{
  "n_layer": 12,
  "d_model": 96,
  "n_head": 2,
  "n_kv_head": 2,
  "head_dim": 64,
  "d_mlp": 384,
  "vocab_size": 2146,
  "activation": "relu",
  "norm": "layernorm",
  "norm_place": "pre",
  "norm_eps": 1e-05,
  "positions": "learned",
  "qk_norm": false,
  "attn_scale": 0.125,
  "bias": "all",
  "tie_embeddings": false,
  "parallel_block": false,
  "init": "normal",
  "init_std_qkv": 0.051,
  "init_std_o": 0.0104,
  "init_std_up": 0.051,
  "init_std_down": 0.0104,
  "optimizer": "soap_variant",
  "lr": 0.00769,
  "beta1": 0.95,
  "beta2": 0.95,
  "weight_decay": 0.052,
  "lr_head": 0.0117,
  "grad_clip": 1.0,
  "warmup_steps": 200,
  "schedule": "cos",
  "final_lr_fraction": 0.1,
  "batch_tokens": 65536,
  "seq_len": 256,
  "doc_mask": true,
  "train_tokens": 159300000,
  "steps": 2431,
  "dataset": "wikipedia_en"
}
Each number is 500 + 50 x the weight over the matrix's rms, rounded and kept within 0 to 999. Layers, rows and columns count from 0. Numbers have three digits each.

# layer 3 MLP down, 96x384, rms 0.212, rows 0-95, columns 240-287
544406486423477502519561497456465578579461540543548463503459450485578464422496485459476534501451464531434489444470580500511348410543453535453491
513416442541462439491519463383480437518474564452543515445533456503566505481521608385434459456497562491465595570413575385544452512598505478570526
499529491498565492586445553569517434614499648493515465480510553542497571586406493499464569518570536468482465474381436354546543520498515559427481
420488496512461545506516445447466544440441421506464379541516444524497385470528388480504433573512450553509470411436481462408459498499555534502529
476585491412478477514470463541499472573573518543626542464603471493505500573514423491506587462463431506475457501457487506422491472409517521533450
565430459459465549460433513539496490543458482524497549489497501474460440588438516464530482489519513564520515532496522450588540477530512497585512
448518530514429439482634513535518477483472453560545537568495532457436535522590451444486547548470469519517542566463582498493517508538500518493521
598542488564494498574482513464473470550509464455487527542492553468456406493435438520556552612496517442492470551458511497537420484596433487474405
502629565498491460495516528461510404546480461446467520506522496496492450483549538589497428458504546543526546582467460532472487442493416566541546
549583470405533506452448455441581526475490558511473525596525456480565498528586546437535442530496494418470502527493499566399536441591570434515459
499502452507461489524542540418529514539512490498594477471463492408400478447400554452456555470463514449402561526498490530500440496437465561556516
445429524413495551425464511473498525483555498486506420525484519517480495539450498500512479558461455555507466521590547437597504487474468437451517
502471560569465487550510521554524533542569595378528506514514501391489577492511481491614462519475504588474530388444509482494458543422518467579543
444465531511469584494468507551532492470391425495487499542515545604501474477505515457566439506549598538493496601544447483606529403576592528522526
490509493428545462525442490610453437453519636562480541473516528518466513485419413485507499549539504471502459501593474508534596527538517442464553
463535445529517505567562555528496502484493558464493441447485467512399505387575536592531585598528453489511503456555495599577467510558473511439494
530500517443507518513590453490484422495480511503526557510491468493428608525513476576470469511548492507528471529528413500432463566505518587414467
491608445456561473499499400487636441401517509572494587617498507533427523399560457459588463530557476572531449567468531504494460487541524517524417
516537493521539423542558524521420530525520406466601435490501488499485392559465461496531439430451571528536488599462469509422470521444444478536468
423593509585438548498461514489572525524550507494568538462520479473542516467530472528483546451480503456478529602544544500408449516552529539482420
538535451485437499534514555567470512441426486521538400459560491471560467491568475474498481475549512511545493536567483505527558440606474553526480
503499506569443500483457499428572521518468495444517528433475468620350492491552477492533504497514520445491512473452426476443487503450535501528512
504564514489441443487466474452492515447495513468509511374495472502516478480462534478532532563472497535466518521497388543560411500415497519502398
491539462497532458510536479549533500528516538568436522472510436522382570393510559471492493511520499500511403544542541467544562486463551550498463
455447448545500502511512468462613564503559516411442574482556484534447473558476546505518526530471475483580456535465500542473519430536465494430511
518575501463519555595434448556520522481516498547491503574556480489442518431636535443502611494502418436494523495499539488506469524464587511578502
450424501450436578447469516563612538509570553570449465464525468527529475489513504380393504516519471517523614468492560533476540482478528329409489
509500492564484515527419451560455409470512610502563478468471547448474570447466464521485478479481469466505490355512445480481525544454576492466470
499426461335512488452526515543494562402489474581392550551504479503442449522580550489407528487554622513437482477503451507429522517635488509488536
472509492493514492468459554462439609507492567530429519484427459513492533446555456494435529429466537541450481362552465578358548461481517475492439
531467480508529518482466659497367462531456489480567486458459485442531484544593511568535431417573474416455485427451557372443522514528560562483503
458543453574589522507477466483556543526497500520467484435505517531428406546441553497549474513473542502479416489541462522515472488468501435463448
486377523526468500501458477478596459447385542463573520419402516471592535557390555481492619548560566505466504486489487422568430458560514511459523
476597488483493452477485527542551509555510552517404501471504563556469491438538484510509473521511443464511524603607453476581525535431511520477500
496383435460478430567482536483555576407380509454424468484568516433507561547487590423461596583505501521486494577484535512499379432526499467457507
526429474401526500472480524494481514516544549584484568514494455387544526509469579520591516527441533563507445478461459531544439550512485551485452
439544532426474519529609481598521496514456465585517471581493488444525523513496477408480536568540459472433462555436465518502438508452544480517469
548491502531484546508538473466459455502501407527446458424465493553525504632441503587471523508514475570532583485391480489523427357524494429517519
424472445498456503490502504487437452468457430534483471387520455593521557474401474590593485469593490505538465541586447518504463511526471526502529
514511546495446432522475463488528436496475516560539465524513555551449481453544474506457446503456533529463460463510435483538541450460540408509505
457416507524510487454518502460490423460548493548484514594501495583460450452607510446565514498494496493462485650543512444583555530535427437529443
481538493445526493482541525481442449497497529503542506517538521478478527445580505475500565463469473511593489535513396469507456572510431491408582
461463544510549483502480621513536534617540470485441549491521458565521528487510454414490591425513451530421476559529481511471407572501565469477550
407424515456589507497485590556526444499477380542486508457433498517509483410554493497420537460553532473438517518564469481453495481469506474523524
574408497539450484514455462575509525473469507470561491476487479497518504554509456463565597439458464463457541410527535449428518507525468505521411
507456483517493549540528547522463525465651496486584521543492455435516466480521492586516481493491476532548425420526505471551514510442448507517417
493546447495528498454531562472546548457467489498474503464570481541530411474533497534502462520473472518583536531507502516500515470492491489512418
487560528476553526441435445563468519452475428536435502473539519495496454528441366469465538505582494474522567532406505643499548639504486424539496
515564499479458542474535524547467484456501473497534517432506520517466602564507531504442497405532523412467455443497449471530495446441488462551495
429490492425604545480501472524489529520435455459516454483517545469502497552505663528551449530507516440470505523467419517598575521501468481532568
466483532479508530435513509576454510544445545481493458497467483508562554521508441490451550546519554429500564528478450496465593500466468575491426
501484550419452472486397520523398556504588558485610485421521483452444529573403383434559523477507364398452445518375532506515517530424495559468525
485561498519563493301388547532548505545542431605445454596490469582583438573456480477408405478504549483521486403489506514513571487519523582530464
506493557520463514485537472553480421575458513422421496430490494447452550495577531445528540446504513508513534427415409440393488617552467489495469
490482460499502483464524485482436516439551454475420455505525526470490387520454593376451527546478410474538538440461516545517457601535520523482528
562544526507508445510469468506473472521445556428488488417489490535593475506555450525528560541533471436420525416488403494433566539509475448597548
622480513455467490472522474479485612550542562496476499465506494448552456499459534421435464453474524484443551555356508618519496593565401481469499
567555488504475491489507561497468647504458479567502582525552528537552513503581455444548474567533511580485545422365444427447463563414487440474549
525450451519452588550398588556500497495408433421518504446446549463435606581494486462442500477507565529395420465482462435450392582526512598479517
478533427590472519409534463522502413487478510477494509529512534533490490489536467512561518427453431389481558576502418480607494464515472512445482
551514409449531522460508536495535528542471495578479514569531459490525430591464371516456487435583456487507524456570631416540578472489479466546527
453371507434463580477487457473595524492446490541419568503514570473567503460446469391493428453518516529473436463423447549474428546614495504420499
523527469544458528460325544536486581502554504488580483540471434524542486456502506510472473483503571480497461540555546488431518415600504466485443
558543490527464440547488495457500507496555509466489481420502540545500530526510494541437477517512499505510520445403429396445518378560518554556562
440502489555504470499438431466477547509463405395426559540404463442514484529442572504437449527518576502468445477431379560521479537526507515476443
496536534433528495513545459496553539506432475471534454568488514547549562570576553578455519531517458425469566480453403499436486515455547580562544
509434486464500420474565521596482563485412601518491480549512524500507485544497455558443386529479531517527513513524452449504496489482473405438540
542437503378467585509527487432473466530476569450416575568494487488446452488531458516515546520486444507523517523514421594523476560402498466480495
385490502458636502473434450497492520506463512499478505455514531480452472495501488457527420489459525428499515522444436472447460472536479425538556
507467535466572447507514442473595428509507495490515539488476482528537594428432490480487502519549483504521473451479472534547528487490436562516496
512501504563426555553500513471538527398499526420435489491420545488453445511520579416495562540497490558519465468503557422567418519389585537435506
512492509511505549394449502506508418506415520427564548507490505527571385370367413460526588392470542586465506515456505489571599548466437487549545
497493449538554563481446458597467448440549507457535430455465465579555513466457596485571498480489518469458470599502453477628492532528396509505486
473444507539542441529429501558550496507524401489520550490521516437469384413502525552472421506506415579547566557487566477503497472520534459502513
497505437518523521506499450540503475411529463531555447577526564516523495616520458499529550573488478620506418536520526582467557491544509490486513
496426462543439529393465425481495466555477563531527504544510405506431448457461396519440497439512571430488504559495608448430568543445467537546468
504611504432419549479491507523579505560521483573481476550499492435501504467486488548454556428554512516438492382504422460637526585384564500490583
556549526527454497455522494445435516489521429493452574535523470510614445533499466594513479498457460459451497500443419386552512524450406510473543
543547414517496522612466471494384673505443439476452555482494446460506343619528535437512461430515475564502516600463513397459520491505549427503530
429531506507489476491473476442449502424492496462479503477471560488461549532496510493421524492509499534520509433461426556499591547474568536592548
389490502473522569467470555549562466524541576495469522495484476512475507485552483493490491456503606598500496498459512494520544486520436652565548
489604501475476511432495459419488493523553498484381421466457477456516638518428475463449455453553521479508472519371403514549520520540488541471444
558484407460595496447498579480495520488538490504536528467542488470444402512516540529450604495534491581481497560526435514565463541579420493521449
569490494436533584499527509420494532438487552508469492548483574478533517518535480476516500554492554571495489518477440538432495428563502518551521
431521539431489490524516490422510477446512464422526489566475513500496467437466571496477512554553519408498516617520413499505452438660417481565489
504505522495605563520428565575453534370515471514583622511467453524383502459504591528460439485475462488479445360576553504557527631514488505535537
422547578528615464472531521478494467497495464473485547463512530492484423586458449540524555550578475492504553527475475502504536398541462418445435
372511486471529582463578445476518465506493485536430547483626529553491483492524487530499479493456537488458498483512536456496505482440458520427608
489582535479460460474570534571486530445574599546493394498510488373359498448493421516545496418479493457454459454572533439505539453602481578461397
590568551489506520493504539528458424482495488522474475455485511450406529463534536521536560454549564446400537461474430558471438486454472465574484
516457524498498522539552540485552460530380577529492417550528463593510500520547474477499552445602537460499482451525489499490534540550514412578510
462495500527435432524465510520458489453562521548452581508542573501540536485455531449540491564436408457463540584576439600433500449600463435503461
510658508475465441556446567465550483517594597508452510480535482598503545515487497573492581505531526479536478448533633515451408526505481624478476
570536508469585529614508429478441446423399513534501512515514504585465547470475454477573544519504514514453493584510516422527402497538538519528503
572512525521507455460518549498476498475547499530509480450491515592549444510525515579540507509481477527559540566464536487490415482474466560473512
616455482526454424501440500487464452512489460418484418428512469536429526450513465585501582566497574445514461531381442555484595474490516474601498